Weights of a small transformer language model: 0.76M parameters, tied embeddings.
Each number is 128 + 24 x the weight over the matrix's rms, rounded and kept within 0 to 255. Layers, rows and columns count from 0. Numbers have three digits each.

# layer 5 MLP up, 256x64, rms 0.259, rows 0-213, columns 0-63
126142118165165120128105098148133154115092090169117150096138087151083130155112111108147141154131167130140144145121148143089078147134150167146085170059094190123130110077149122126086133135188139
152177120130126120153143152114102113119128090128115169172099137090124111121122152134134129128146120116143142147085148099136102093173166107105134112135133130154177147136156176132126147123154133
139161123142129115149151117126164135114132088143155106109136109133116141143127141116136121156151092136105100156156128102109132161143149109133141139126138150132118114161119139120142186186119105
111140105159177122117105138111140145121122118108182114088175158164104109136124149153115154129132114121177151142113202174079160154154133113083195153131115120133133165086100117144171123124133124
096184113106126146149154141112104183125127134079140134102143127107140156134099155149148192126170161133141125189094136114157141139123148142122140181142164135132132155125088131158139100101101100
179130134153138137144098128140129081125138124112124121115120126117133139192109175134130102108138130125164152153144128132143098156116120125125171143105126132133126117097167096132133086165154111
106173191134096116137161121144087110132152112148109122172119131157089146120135152168160117160177139119136122130195159086163128099124179121114152161116119105113157087116088129138150120208116098
141177080173126090117090163152117082139106097126154101122172107124117153147118100147159161115137131128171156125115149160157127118115144148099131151115165170163144082140135132162121158128163144
110157146166112162147136124147080146125105128128099124093120101119144117106129142107093092133126092143146175157136112096147107167118148096132121114096124121124118112092125129097125069121113174
065112094108119154139118149085136138133106140130141114114115114133108133133138117131129148169121127117157141172152076134155148130112115154111152104138122170122090142140128132125101118179080151
069156134162178108152123137147107132178149110166101126103146124186138123099138134109126117168090119088164148166129092138143098108163143160106149132140122143127149168149132101121103103141126173
156130123148111131114186098104150131101156123125136117101114102116150125152126131107129118107117123132144125132120154094124130163123117116166108124144140124170117114120153128143125100118136134
135152134139144143093134156142132154119130100104114165127113098151158114146107167140115142107130144147122119168152148116105123143128147107133103103113155130099126082136140112130112117071108125
137116168138167126092153130147139105072157111130123164139076141154126158147171136096165098168132131131125117149163120116124105098123107127146133148112127154130097087142145109151130129159101147
102161103133159131151091169146158159118171140119087162140138137122101124094143111104136107116112144134156142171139134116154134146146106153157124142154146126115169140109172134120134181126126152
105130146100147098122103169107132171111164121148105112169081130144139134148165135125121108153179156142151104127189079133186131144135118144135150135135147155111079083119125117117128147178121160
145144097112162128141147128200136172098202105148147140116138122108181127167130206132122155118124099131125192144138091109134129135096136149088128093133133140127099130152117151167060045098121126
092082158143160169160148116155143157111091090150111129104151142149128122127137143108147149098141092091124103125155110124104122154092137147140127088085106156167118133110108108117167103177103079
150116160120099088132099205126157105128132135100122135157111131121120147143147148082100136106106158111109130120143128122194171137119142149132129127135118123125096121166146138146115088140103147
104160130103138125188123117148131174155142103131155107101133159096173124165160138131118146153106141139138132131128113148116105131116102118111185120112181180120135151123119170132140089149136097
151127117128161126096122145102126086118113136124133119150131093148127162177134166097067141120167198092132150113160085131138219166114141125130122128141155130107064105149150122166087096145156139
121143138138157094125105184128155157138151114104137132138102145172145128115155105116113112085148176141178146116117118138147148181129146128170116122112124140120091124087163126152119115139136097
154120132140129133113141131140122115117140138109165121107102139116110127111117118138149090092118099113133124135126121083130143135118150121144153147142112114110137121169107120141114139140114109
142148121172147113124099143094104140131114129138178135108139114126137161158111171152157153111081086143124075139133095153204106099167154103134106137133126152131109133123145112096124150117135124
117155157158120141156129089132113143163139154124157144121116133105168124121153110094131142153127109133098088130123118121149130153095127128123149159149147175107123159127138168165148099126123126
138096156134101139135191149082112089107102110140092143146158124126153103136169119147143152119173122145116117111165136130120178101137142083118170125145158121145124134136149146155119119118131145
129148126143124116139163158143201123099135124127114134125151124144165159163157141124159158143137132089092145137184147130131132144133160170085156153133156131164142156117106146147090094166128139
143142105129149109187132138110133129147157126087119116134108141134133116152169158077138159123158110114164153126120089086127128142136109109173170139111125162133125116110179177128123074118105117
119157180126109058143129130170085107085157102120114120128183111189134099149119154114082128111125126108147106115144108150109122111112133140144169083092096156130152160129092096118094110079142136
188092146165115093125121130144149126087152109098116105139115116142132112135112180117146124118151139120114125129155087115138129088162154114162124134123144124166146124091148137159098130127096150
136153121186125139113122114177124195183133157120085082106112121107173098106092169118087099138127182098151137095107122129116118138128173093130138168137154138065161121113074167060081121158183133
141114140156123108137113080153129133123162155125129133111127109106130146166135146142139162137147129095138110142140146107132093123159136139166141155124135150122117120145104126106129107144119099
152112113115115149113139143121159157118166105141163166122118075167126071115086132122129091096105180168118171176169145173070171175144186151132134135116088069165104138137126118109136142161142136
138112140140119162105152102134167122135147110177132119119096106129098108127174127104136132139161144107101113103158161118135115146141135124182159098133176135149097092132136136132120163152164147
153121139150138173138133120132141127136115110117129087089105124108133141153141131127137140119113138144159140120147100101134105134115138136110113156134142124166138111127132131136118127107139153
156151140143140117109166146126143143120147141142108104102119141134116139117106122162100150150128175134174152114114142128122118107116153075150134150125145152148140076105147121164102146130184121
148159140142117129153162103146097121129119090171137132084149109104141170122094159119133168149144111085158125100134134130143101153097145141121156116135158119130131110127097094098124134075134144
151101114146144134185128139129112147101190132122128140111146126124109113161144114107164144125153129125128103163103107148110122107107165106118084131161155090151141112109147174151130089168137101
147116141148144142131143108124103143142172112122107190122098100114111112109098149111104128105087095156110149144088124124130089100128168143148120113121100115111145114131138144147080108097167093
099178129156093166115093089129120173124170167108096146148100130151134164115145154125140121132110122115158126125137096150138149102175120117147081114131124136120090112096140079139128140139142178
140141118147148084114158113132096144101150111140140122170140101123150114138113166165113164109123123146127130160159106140105126144165147136157143113154161138127167114126136150104123123089133140
138147141104196150177117105148134172072163127109106131130092168135144130131141117107176138166129134088151148146140154156126100149151130112147138170147138149114112110126138110164136105138078157
123187164141135134184125162139101112133119130118142136155115162111132149169107140115123132136120122145133129102136164164147133143175119127142170162151138127141142164138187136139171100136143120
143125136128157132084113144129123095121127105137135120094137121176174137137137140099143119153140133195108118166120139109129116141132130138079104131141153083126122157132160130174100125109121134
160165100151143134121111104124167143115132167089126073136155126104184115138099110150107116138099162117134179151121148129104156141115104099126140146075137112147172162086162185109126114180132099
132143117100135132125103125154113143141125147120135109130105166161130111142149137121093168092128152183122162156157132103098117184110120091113072159154118162113128138104159170132125075137140101
118155139123126162134132153153169167098135155142133173123101124120113120152146146140083170107124141146110157146147150139146139113175142124177162146097052137141103154070115129110161115118108149
151151162107128147107119133110103099117155124148157166127110110113145129129171133154133150091114132141142115142135157165110103121130136139126148118091101160144143118129162115152176150084131111
131114102120096152124112104081125161190189128153093169167157139112111130132144114143101141116108139122138140127163136131112153116147155094099110120129128133188143165150145129132157090175125139
125109144165151137122116161137132133112130136122115126100161120104136175104106111131130128118138105103142117093130099125161127091138104144116120153106125140144146177126169139167104100164105110
171118143133130104115165131119156149103091089125159119105110115156156148137102166130145157136155147112177112100097128156111088132132143126145160111110156143156126148121143107162093090101139127
152141110196128153121155159114123119114120090148109098117124106104117154115118117123151070118102144114118114120140118128151136128124100183085130111059108099133125120099159158134124118122125132
132112085139111122149122123175110116138127134098121140161112092119089118131118102130147157128107139147172093125131110122108119098115134079125098148126116110131128092131114123144142122113114110
098108121102097108143128135095119096123128128090141137142120151095146104108125116092138155185122144097138120104133126130139122100125142097112123158152117145144074116113117097123125145108110154
133134115176110124106112124105132112116114107093179113140132070155128129166115162137135178142148121140127105149181191146089137131133098111109118107146167147151112112110143130180134144107133100
119112116126124141147161126136144154153124135104149111126154135128082087150124167135105158123130128145147084140124122159105155127092129170106155106148131145124093134116116114164123142121108135
131083111158107136118151160145142144113152116123125182096084129094091151152117149097135115116159130095120104160124077119155139143156144148122092116132108136136113104170113140113119119117095146
101121095157127131090144106139146132160152117152111130079134142144108165125139158128150115127202149101131128168139105150144110156072147130144127130134120127102101160159107121091116134171101107
193124149162158157082154154132131134098125148129140096111069125112168130132141169170100115150125152130128193132127168115131111138128143107097168172111133094137119158098124200108094082155145142
113167138105145130123137145128120129123145097145140153113124123108146106143133154171112119117170123127144167129114128102156091131085125132134133121118149097105163123105079121139121169151144116
144100150117114133109152133133119129114115185122113149146138084134104142149157133121114165141103120108151126116095154107098131126175175181109117099114146136130168104140130116177104116114133122
122128133122147111138148139141138126101165139136121166145145116190128142165112159130174166118138118158134097139152121127114120114139162117090113128180178174136168157193113137163099134121114094
129161139112122126174118103134101178128100094133095147149142149106176113105128170132098165136154162107131142130140109142190121165148179132116130102110148145105141154177133115084155160085119154
111120095129143089137114121124149092138137143107113098174117113138150073148123133094118140103141136111133157141145145154123110138139155118159161116122167128117118108099133132131093094129131129
145139108217124153110162192148146127142121143085135083170098104099121108142160148145146140066200169086144112101173196147139205138165100110130155150133123158148107041098135162180148097148159130
088094154154146112154145188164134177125153132124142154116127138096174134128158153144146131104156129122128149160105124104120097125107163162127131093134124158117137136156128137174068080149140130
145118147134085146123128144146130111119096138142176154092130110092173141154115140114122145151110127117129130143126134124102132124114125129101116142126119122141123126143136106173124130113117104
108112115118120133142151121152136135117138129113095115155126110126131125101157128091111132132145130128116115114114121102147161107118097146127148108108133116124145147148124150144096123131088171
124154172096130126151116183117125146113082122154140115164117151136123153138156131145122148174126166089163100144169147116174134142161142117122166193124175162110117156116116139109160123141135138
152141164105115124129118114121136111064130141125126076145104098119124130136124134113104210152149122061115107118099132141108078068131159118110171102131162159186159108129123134128123134122112115
126137077189124199125128144145117159180124116136123174140123120111093126170117128159149159103135118120162130167123102150176158174163131160152113119136140139113114093153109134141168140150125145
125124137152116107116092159164111143083154122105144089169144145134145163143137124111158101131109111135134122137163144180112157169146086159117107123132145145118120138162153153136124127125134126
121149092158113129161128137091135170117116131158110138147097083126112119112157123177120125102116152132141152138171143100163117119149172137114120108112119153100155130137148127105131169165148136
118139130128132138157159131098129159147132163138115115131170151121173099086201175099147101178176176109107153128175121121112130135132173101062161150137104164111143160116142163143085092132113114
150133112146155155147182122109120146130090129126131143128110108122114141108156160139158115151114156048141127080155118128159142122078128128108158130097163122126141143121132077132157147126103126
130135121139147126125131127154140128167127131119120127105112105118155115132139135100171118132150147096144143136106123149120124109104133117103097182156179150109095094169149153107097109121163117
162145109164135159112096134143137108125130112108136122125118109160136136142141156150132128087160146108155172093170103145123143090161119125139145124120111122137161105102167097142173108117105133
155097114111125065155154132153133139150128114108140114114123122136108125138105103120131118127130126112129113127138135134124111125133123142148121161147121145102137118127139098141116141116127132
123163117142095136143099117126146141131143121115100153141129106113197131158096114104082152162152131155182149141137108134124123125121144098121145134114146147155155182142142146132174091108075155
144145142132100127099107106170155165099143129100122101146121164136129127174146155146147110089089121162105156131133136154091125149192138118143130105127137121127126134098152137127146129160101153
115157120145164096090114103108135133173120169132135184145121120160084181167148138128134160142117122128148151186133116122140114139171201099136112127127111167143119127138144124129137138147158149
159069175123124148138093153135129115148137127134152122118116133095131119163158145109109155122111178146079108134155108131120112128116145148114140140144126122070089102107139167130102121113156133
167152161105129145148140106113149119118100153151129134111139139135146104136163156116136110133104118144095144123143152115092119155153123112106129101106146107118121151147163107131154140130091142
145096159142105135091152147102112090151123152138142123143131125157115134095152169135120124113155152160137126141164131149143187140139140150116118117161172104123111114142156138130099163137158102
172107146143131156113141118136130118106094098092150168103132112134106128162132151121139093118108152152128135175101148135155093136135161095135178106118120106143110119077146119138118143125158160
149158126130131108153144112152102149123171146112101160142118145100113104132166128095137099129115148136128125097107147122150121118157122117138168114159106128105135146162157121129101110113118131
143152131111090128113113117138115128105161139140148118152134130133125139156150150139139171133152116151104143128131142171137125124138127140139150125108155094146127092101129095170158133107111132
187137101135132147121117125145128133153135118133128145113149146109110117105138154116116089110130173110118109112122099124156151126119154128126116149101128141131101132108161127144130129148119130
124131101131091153169105126115120129134131111109154100143144109122097104152111126118142124120112116151150121112140093137160121142124119128137131131145161124134136107136151122140148100137119168
140106188148142106177145128109103123120137175079113154137190162126127080129165137079141128120147141121128118134139130195109118113076117103126161153148139149077147153166131114154108132140093116
151121139129139136127134116147129142142169107123154132130122089112080121170089083134112084117121074145172149124114126132120144154134134135129115132135126157153133139136156113132124144107112126
165115122146150160133138150131139131130124145142112078166088131177107095134113158114135137108093129116173122166121147138130132147105122198096156154159136159163144143118108111145132141162130144
135129132108130136138163106096154145120125137166106193161108127127144168097134124094128148144158186109084132149171143138134137182103142137114165132096119160100125161161160094132124133094136120
139133127130166141088141111127148107108139105112134122136101104150138124160156188144105065116122088150136123157129136114138110138172158108108134112090138134142104119100146169107086119167165176
162128152120145146140179165139169127111154115146137103132131137135128104102141143106107108145151114115098128132133171138096129118116102134164165125124165141163147140119174133148124143130091155
124143184158137124111139167104115118113120159076101129148139127189121148147121119118154112112099114146138147128146104120133136094096139145096134153111123140144110130101120106156104106148134098
092126115127158126118146164125158173125187087109086126147127119159081128147193098116097151124173177131143145158103163168126144149122124113156153111153132136148150120146174160161118118103161120
136110135109171114124173153077112125119119126116120117181143131117136101119173119084112099127144127149088123114141135093077153163112112091145176153101121094100115122101193075140155145108126165
127122164155142109106122146105120115146105146151163111122137117120119171157105128119089167088122118110124124147117127148116144132124140147174113104121148159137087116136092105135114185109174143
125092131149124158148156110118163166109145133180118128171152118146162143115100139121128168167149170064144139120150129147109148166106168148110147103154174158112119150136114118133101142133147099
106145121100134185116139140159150115136138118101120150119137159137144129114163122089130093131151137146129161138119110130134137115101113114151107115121127101141134104119176155169124145142125157
126143139114155119110141132124120146106125126138111140160121123150146130168125121124118163133155135096131107145091177157158129092139125131131176095132195154129148137127123134154143134083107154
098154111144091154123110158124119139135096140126119181122155137130122120163118122143121159116082106133140147106136098141167122075112132128147096123132154149130178135119129128108126132152117112
113109119152101114120112135164070111131109129127164188146121162122148159120156176141113183116144113127131111197169118113190108155133156128120099111158146128114122118150082130112168173136170122
113117159126138084133139132137107099086107140109119117116161138148132080116102118132125121167162148134121139149124151097086114153111134085119159069116164112150166127102127123155110134151112145
094153132137124108098142126153115122142119139129091126132076137128131126134134181138130146102154145120160126125140136130096136166137141117146162129123121151117126107133092117136120083092145124
143131140168130147108090185137144129119099099117158113102139138096123145101176149163131132140166102117127121115144103157157147163128113095129160154079106093059118068099125103156124142102119118
107172074152142139128116136122144107119132092145123108133130127147178128134132128142184144124131166111145124105130162111107104118164134103123138181128150129112089130096100127124136125110159151
085151089128148111099112166173179143132140154136142161138125104126159147140148142153182171122131117142113134150154132110131090131116165089084116130120120140131148089159156153116132101161166081
167103166121131122145100148158124159126170149131150146153151124166157122123120150113149141093109136155141128156129128121112140119116164143164143151121126141127163117102127128126155118079128143
092157169093128117137147156144103145128155125155102130110131155129164141125112131143136110124108061166145104135127136133156135154149152139129143129114142127117126114117110091148152121157064178
197112125128142106127153129136090116116141119116117137119155149153094121125157160141105112136161156104131107161183079098144150129117162093123165132160105069125168185123134144069128110137078160
138123085187165159110138163120172137118069135157136118118141104177128136153122131138160162153122145101154143137165155129122137151157143147142117135077187173115152116143152145141102110124162120
104133139137115144141135125114121116130182138117117154120121109134141098114154115157073131153149140099138144128125131151141132173109087100166140085134124136132123151145140131150151118160127111
177121138126144154077130138132116120101122149120105109148151118104137131133102140124123154114133141104115128121138094141115075113133139150129147143149144155147150115129124150142112128099104117
156105117147119092158072135167116182144156108132145154129176140131115170150174146085068167110088096186148153127119121154140126135121127145113139118124115123111113174090149135150137092114147125
122124133121113109118129142137120142138137132085128130119107130113119174135132142157121121114126136181126181105149136119140161164133153138124142195147122084079107140177117123159157118146149103
135172105118113142147120100084111142143137126163107159169140137131154149128123134145127151171132132117129202110178153110171113103127146154125144193141119123105157162103165091159112121156174179
142164143114110123163127128115103119073155116160140145122125121124149163125124159158133157143143120141153164121149134163126155159151181118136123120139136135147137167180133093140126145108134140
131099179151134128118125178138135151152098135121132129101123144103119153118120142106137147102151110138116150122138101147159144101097156194170118137133147153144118107104150141132106121149105116
117133156146115143181166121090130146134125156095148111148144109118113087096131149138085148118078145105128109097110146139116107159118149105123162136105120137128178158082104127141144111102138133
186116145101124166135174141169159169141146125112145106121124150102145122155100140136127146098129080105152100142126129098113112164115166130101116132172147127162118165138103134130136113147070133
144106158145131112166136144150103122156131160148178150118147125075117124144109137150132155179104147137123121152128135142121122151085159125156110123115175124119177126152130121139118149094157142
117123126122152156156119131141117095170139125117144134147118143143146129119143136119119136113108109162152149129124122117114180174151109124174151094135153083123142129104174124106119117115147138
109130092150098102094095099141090078131109119124101092118135136074094085102106153107128115085108087119119147117129099084111103123132096123099116091104131097136078115126119130077134120133116119
131145153166099143145098134127119128152142139182103139127128115137123107114137154097159126113139154149123161118142138176121142168108171150146149083133117156146164150122143172133109194144134102
123102113166105152090104123129173153115087069121121139154115063107106124123161133114100128094140155140124106104168106146074138127127129149140129078132113134146125088125155125115148166166112105
111134145107155112177128116109159136153109099137125108102139119110143155106098112074133143128129153161130174136142134105119114139154187105123148165138115129128108158137187158107128101117123129
146129192141104140108178137111121102157109099126140132104153164163103145118127126150075132131121137147133123098193122114122151158111130124149144112119126133115121167102132090143125129103092123
117115098134106126098114155092096105120173107107122151161147120183139118136111128125105137103155134152131146170161083134166132107095122182144126125130125136122137155177143137130136158105125111
125109115134168085135123122133165152125127122124160122127095136128108141097133120099126077156105124107165122145159161112121154169137170146106166170114140155120110161063093149127097155164136163
108175160135156154096162134155173158106148175157077103124131168136141103147150119119125122086145134124111143138152143112099141132110152156144149108110143121124133142073133147178097083118100132
116164100116121135164142107091146120150139154123080144145118119118102114166165157130170185090144151127116126130138127169149124148115168139180157157142170147130112109103123117152116137166143125
128172161140105108128173122094167161167137147142164128122170126173119158115158143124126145127131151128124166111163102107124144203154157115144140169102086129087135157131153109131130083100134122
166140090150140158140162115176163173150139127160125172137124096087168131130149104103149159177146122152099157103134129149166111143133135153131206156144136098138136146131159126157121137156127151
152113115143139098103150172130128114130148136151133136115148181148153129163133147124105147113169151115114071146195125163142141142156136139140112139138163131128171113094106141139180153119107138
078131131119140094132115155127133141113117111089113145114135157099119103121134130109129118147130137149138138145133125100111114137087080148140163074121141118112154130099177129136110124084107106
141152101186141145117101166188104186079129120120062142142152127123135147128159190179136142080142162120149139106125157167137157157135151143098145135161117166104151146138109125168107130120145113
090150120145087120120125125160118165139126173149108123153128122088136131129129121150191181144123115123138151125136151151101119116102123135132113139145124166125156102162145090127114147117137115
091148169154134091150125151180136132156109112138160126130150124088105113135112125131121078166148136102167132152131187120142152143115097149140150122111139167111128104119128124132092140185143149
143139158151176070150141113102079169107121106159130143147104134091138180141158146110104137133136127118119174139167154116152096103171128092120130150134139125102113174123133153064134120120147150
091162115125126121147125134129102146101132132091127146178141119136126138156162150131147130152118108159113122110151111101123151095117088143100164168095126125082133144139130147127148093153140133
119120139140123093093107104147121074103158126109131123123118112131117133130119133094112144131175128122100162127113077114111102100139122111126096157137145076129148102166154099107139105097125138
113155108087115142138096155143134144124172120141114121114145142137134141085128137111105146110107148104135135152147108088092086135135152155125087142096108076119109130135086129122143092127124130
128169158152091154126118120147144154123135145113162175100159109127108130099129118112142102151104139135123151126138153102107138118151126128127116124123153116113137150126132196169143139124087200
137130078151107116098112155132085116122126135153123109101092088125137177136076125130111165100160126088160109136122097143151151108150136141124140112147146135152158141103119107133112105093133127
172133120143164145146147148184129133142130116128135136082113156116124162131116154125142122134109092154170114139139134120130091126113153137153147125134148154162121125140119133119140141144092167
104135109138149149125124137138099095113101118101144113117135082114133089141128190109134116138115097138117127131131122107085115128143127148161105145139146110125146149116133140129112133112097132
184081121167139148152079117159208190143136123142140139089132115089081105133122122130080153085115179142186114119099121201107093171141150127177121055092127147139132121077185109151088176178153092
127125110189084108109123091089105143128107180108155103133161139151074106132142124170087134141173113115151126144174093100140168115093112107118152105111130166093168176128138095129132157142111089
122156150116099143130112158073103108136141125133095108158127146144146124122163141134113084109087131113167164108121120195065146126148126102096111099061111168150127144130160126134156120137138099
138123123103144108133110121134174166111153085172172099129124122107115132154141123090151137140109107089142084129094165146078141172134085150113164124107126169134093117112155102164131135110125146
143123148122114144128123115121129095133088101135112122125122113138128099156118101076114092118105132108122114095097145151092126114141107100126111128072116131120126143137112164138134140126111180
155156121183123182110106095126095123120147131148143076134099139136120126124098129130128144115116086160143136161138189153093113133122147156117164141115140146181122129082158104146167112142139136
158148101149148161150128131112151163149144117116126075124082137128148130131165153124133133083127156102148131136109134163112121165113104110111170095126126186158063119088150115142162101149114121
136104145148147097152131149145148095120129162110129141116110113106102136136167130119154077122135145099151125141113118134139147134159111107137153125137155127130150116156139115168128139208151112
104112057147154151106065214159150157114138117135127098130115162108127108143127125103095127093098179102124124123077100180112133134135166143142140096083101131162105138105099113104138112129078158
108136155123107104150122174175126168087172100152111151145108142097160121104117144131129110080140138180161170106119097156138140139125142121143106089109113102159153127135131134144081106159092118
107129178088142115107131154167151162150129141143136167160128103158105135143127148116142135136125166103127159194159118112129150165138191153138113121114096138109096111110090110113096174142126135
120118125148111118156137138127141131148086119154107126109130142111092078133143129152096151103158138100154100132124153148110184110136092119139156088135115160109103153118147149115123127140098143
133102131137157119168146170136141130121137132105151161123148138125112117128143170147138149119159135142171119162137174091147143126133144150125119137153134137151126086144113101150115170141126167
106149072170123137070131137105085107114130162128124147140090141109113149168121143128137157132148127151107164134190116157169163094066128123094130167148167116149109163132154158110144063142144130
135172125136136135117128174135134126102087126101136086130179129132140126146123108150159130112117134121103135158118158125119101135197173109083099131085127111127143120092147157171107151104156111
124147187136094117123136116138128167122173118136093124168200108110143115132149107077109176118142120194060089083157136116169117126106144146133141109112142114125154146140187149158143118155147077
125132136135101129141108136133137165143155117168123102115146116135128157112105167132112156117140147162105121087192136159139142116077170147156122141122131115109096096157120139136078131155194080
155164128160138131157124121099117169127121115142164145155114102114145185129137155108088113156133149102188179155120170132141124149146119131146186117110140150121148156096134100141137135133146108
146116199111078116162098180106109071146104113142149173166175128136115132140134118142133165150140148131171127139139160200144153139148129159144146157151102155130157119131176157185132163190168120
107122133142140119127157142154164136155120088114123147121142129111107107096159120149147143151124145092137091098106147192131173128163152101152163135113161117167116131138138141122136116117126127
113133141116109093113145143118122136128058096131149141113113117113105120098141151126104132107106162155101140115096137098119097134148174110080151070129111133117143159151151114123112135136094124
127142139147144127125123131135151097100123099088127141124141125122123145156105108092131101106105096164114111097147114111148099136098134126148126121104145102125156146150174112131128157130134138
143148135148133098116116176147134101114175121151157155140166140147139121135160140107120110102124159117132130129097133198134113140117159164109101133112133118110149133119111119174093134096158163
104109140124093110089136124149110110104098139131071123122099133128117103122115184124151085087123135141102113145170101140100110109106166142104134119119125103083140113142116133087088114171126108
115128127136148117140125113044095127107113134114132120174164100170075121126115066140114136127097130130160139091167154116112167138088149131143124197092108175104092153127136113142143135152127116
121115122152134124142180159127108118131057090080098117110145163122140125129140119120097098132151117122165129127107103103113136135143141132162106119106156140114132122139168121113100141141127154
150169156138148151126137122132152128147104117146163134152124145104132125149126137106112131135152166136138141102159125115107126133109126145096133122113167176129142143135156124161072079089131136
113124135137090141126099141132160086151111106102133166102133093125133120145113125106123133109129092115146106120097140140091134149169138135150101124157118114166128143149127135133146133140109195
093146126137105140144135131169113118134152116135098113097158142097105112131130114124114131109145091105114141146148140135124169157137114122156094131164097129132147118129154124152135117110093147
150109087149164168094146142137154133112133112137120127128120141138139130120151146167177131145143129123151119118133142128137131127174105166129167157134166117120123126145137092185119139126118156
082146127116107109171144127109133166141150126129134125131119103103136093139154135119087125099148134138114132165176146143159125153097139101190140086134111146108112125149096129143136159153114131
113146141117068134146131075138082096106133114123115116072135094101116165118089123134132141116101116181121173159070108093148096124115126141126100133131113132131112111136167148140104112132159123
143162154141119129165143141181110132147119101124142135129100144134122126165172143105147117159123150155177125138122137085110147104099103119132168138132132145106141133155161137112181143134159135
127091170114111125126151110099155171126148135116096112120157120154124123146140120148112165148123170142159114111154128141102134122107166159146167163137103132125149131093102140154112120121109091
087181119111144164091148111145124094130149130150130137131124134197100087163179091137138147122145131149158119151177141146162132101091148157163159114099140172146123090114114122145130132150120145
112100140157128129108108147123183169145103160102168116109106101151124153146116155121120196082133149121120110156143147128136136151140155118149137111136143142108117132098111118169119105105153088
155119105149145167109118138161135152151134181136156126157110125125065091120088134104106081107108154087166110127170101161191145139089153143140123114102148153149173110075122110113092128148101115
119155108105099092155146140107139176153133104121111150132106111152123084123120117081147146122186145136141125156125143116126141143095123126130145090146125101126121123137138109119137132112114125
113145145157152117160119129130155127092130144106163138135128150172112110131132156116153166140106086108126143151123155171128129118121155119130135170152121148141141125134123123159100116162168108
151089187126098103171167161120130140134136135130145167103145129101175090147109187110099195146159143114121104148106144155136088097119163120133148098153161183147129130135096169137066126102162118
102097122126154124131148143129140157151139127086087165086115157140099130128147107109126120135151135125184101155096098124156115086168122118156132127119130131156143137111147143129121113150145086
117161150127106122148119171094122105137145139105130149125110123150136095136141112111104103101108139144124133152147146087129140111164125122121130127129142121129146118127152170114144112133156122
160164113134093145130140150131114146110148118149144108155158148146166130140121149116128172125114123134123124113105118111107148138133157157086100116135134124134135147122133138140143142092124141
140112149123141128104161114148133134124126123126121108117144107119136123130111145133114118107143099091155106139149112129110151130090152100136126108120112148179138107114131079118134138093112127
103123115105149129149129123124108135146131095131084134141155133123110103157148140150108137115105066133164101159104118105139137153166162128173126112117152140135123137099140098133117134131106142
131116133137134098142140105143117151124113158137136151165153100137135092133159130144152135161141098113163120114136137172148136106118094132106134155152128151118130131113177113137114122149145166
147116161106135141150115131142140164124143124140133161115141165157084143145155115124154120117099103161132125140135129131109145113128094139137127110095106126116155170189162141152120154124164135
094138129154116136090139117197167163138125155149121137122158121107136119144133130124149104142134110076110143163129147161122136181115114128114106104110105145139134103093119108174058080156143143
094118243103096103170164112089118172164114129126100157082114205119143142121161174135050138154157153125167147151186115159078159140126151033136145067150162168125133182133126107149110125159133083
117139119128122109168125156128113088149120080131107130141163089124106136144103096077101130138102102123132126092168134112121108133096135120113096152122133134137133128107143115152143106122102181
080156134117096110138116064122115142145134150152115160095120083153091159126154159118132126175108115119135178154121137135098140135132151119102110130118088127138108177152155112121081049198173103
142146129116126118132141126139148148156175105162143130157158132156122153139153158129095144106126146151110117130153096153135170147116170134118150082142156134138127128120133140159124112146111136
164121067153098149142117088124143176111178139131123107116105109078133128117149148169176175101119110103131142117107166159123095145153181120137108147117132114100102108096148158106133133136143123
154135147131114114101143146134126120134141098112138134149114103100097179125178114127101142084127087128127121124115140124159138143139131131138111119137133136159131129130151099113134166105113157
139102134136146139144143135134126104155120136115161108124136126142120105138141142084123127102153113150133148155140145150111164126158111091188133150094156105142134139122167144163150083138103185
163137157183096193104121164125083139123093106117135124098190144144146127110104155157153124159164150163142173126129105156143127155175196122130163134080155128109134121121160129101129119090119132
083152141171138065185127127129138165120176130119134101137113158091148122079136154107084129142138148108142101120140126144137137135102113101112165149123133186105136188133108128118098087110118135
104168128144135166125155154172139134088154123106118134115158172177125096161136121122145110117147096145135144172140116156156146109148183152131140124133119112161129131119119182117146104149091196
137150143124139065096142113122112095089156094130124120115145097160108151208117094152107144095151128117119187165112143122098113132122164135140135074115091134140143142150088126109131157117106156
083101155153102149097127123106106161130112149104098148131131179120137143149147169169144123123084132207129142150195111146127160117184136117158160139118158144085119177186172184076151127156132124
133136142119111106117198125088118131073161105130082194143124132146162151172122156128200149116175166115117136174149157129060095097141137112112126133158103119131120151154114134161117107110130105
118088107140169118142115182131150132118136179081102143108120124082105084127131095127145116112171127080125137146146101167131168136105111100148137138140141091128169083114126087143117161165089136
130112086124082163064087155115157132094114146122113156104143135161096148125146140097159145124132182180085215153144168156089127164152135153120139111138129129168114163107193136107119172132123113
144122132194125102109146105131110128129131096130128115131161125139103151160149132124138137149105142139109109114092125116102144205100141050061148123123114178119083123097141160133128055117110149
162139093159119155172137113114185176074201112142096156125128116147157150132132140116157097132125162051160132139136155145133136177150141125129100097181119132131146150122141143137111172182136147
148115096145151176140134128124113127085165149111122167112104140152138148110155116111115160112149167126157128131110077113146114131147145168140113155142120149093109091095130129165111116122145136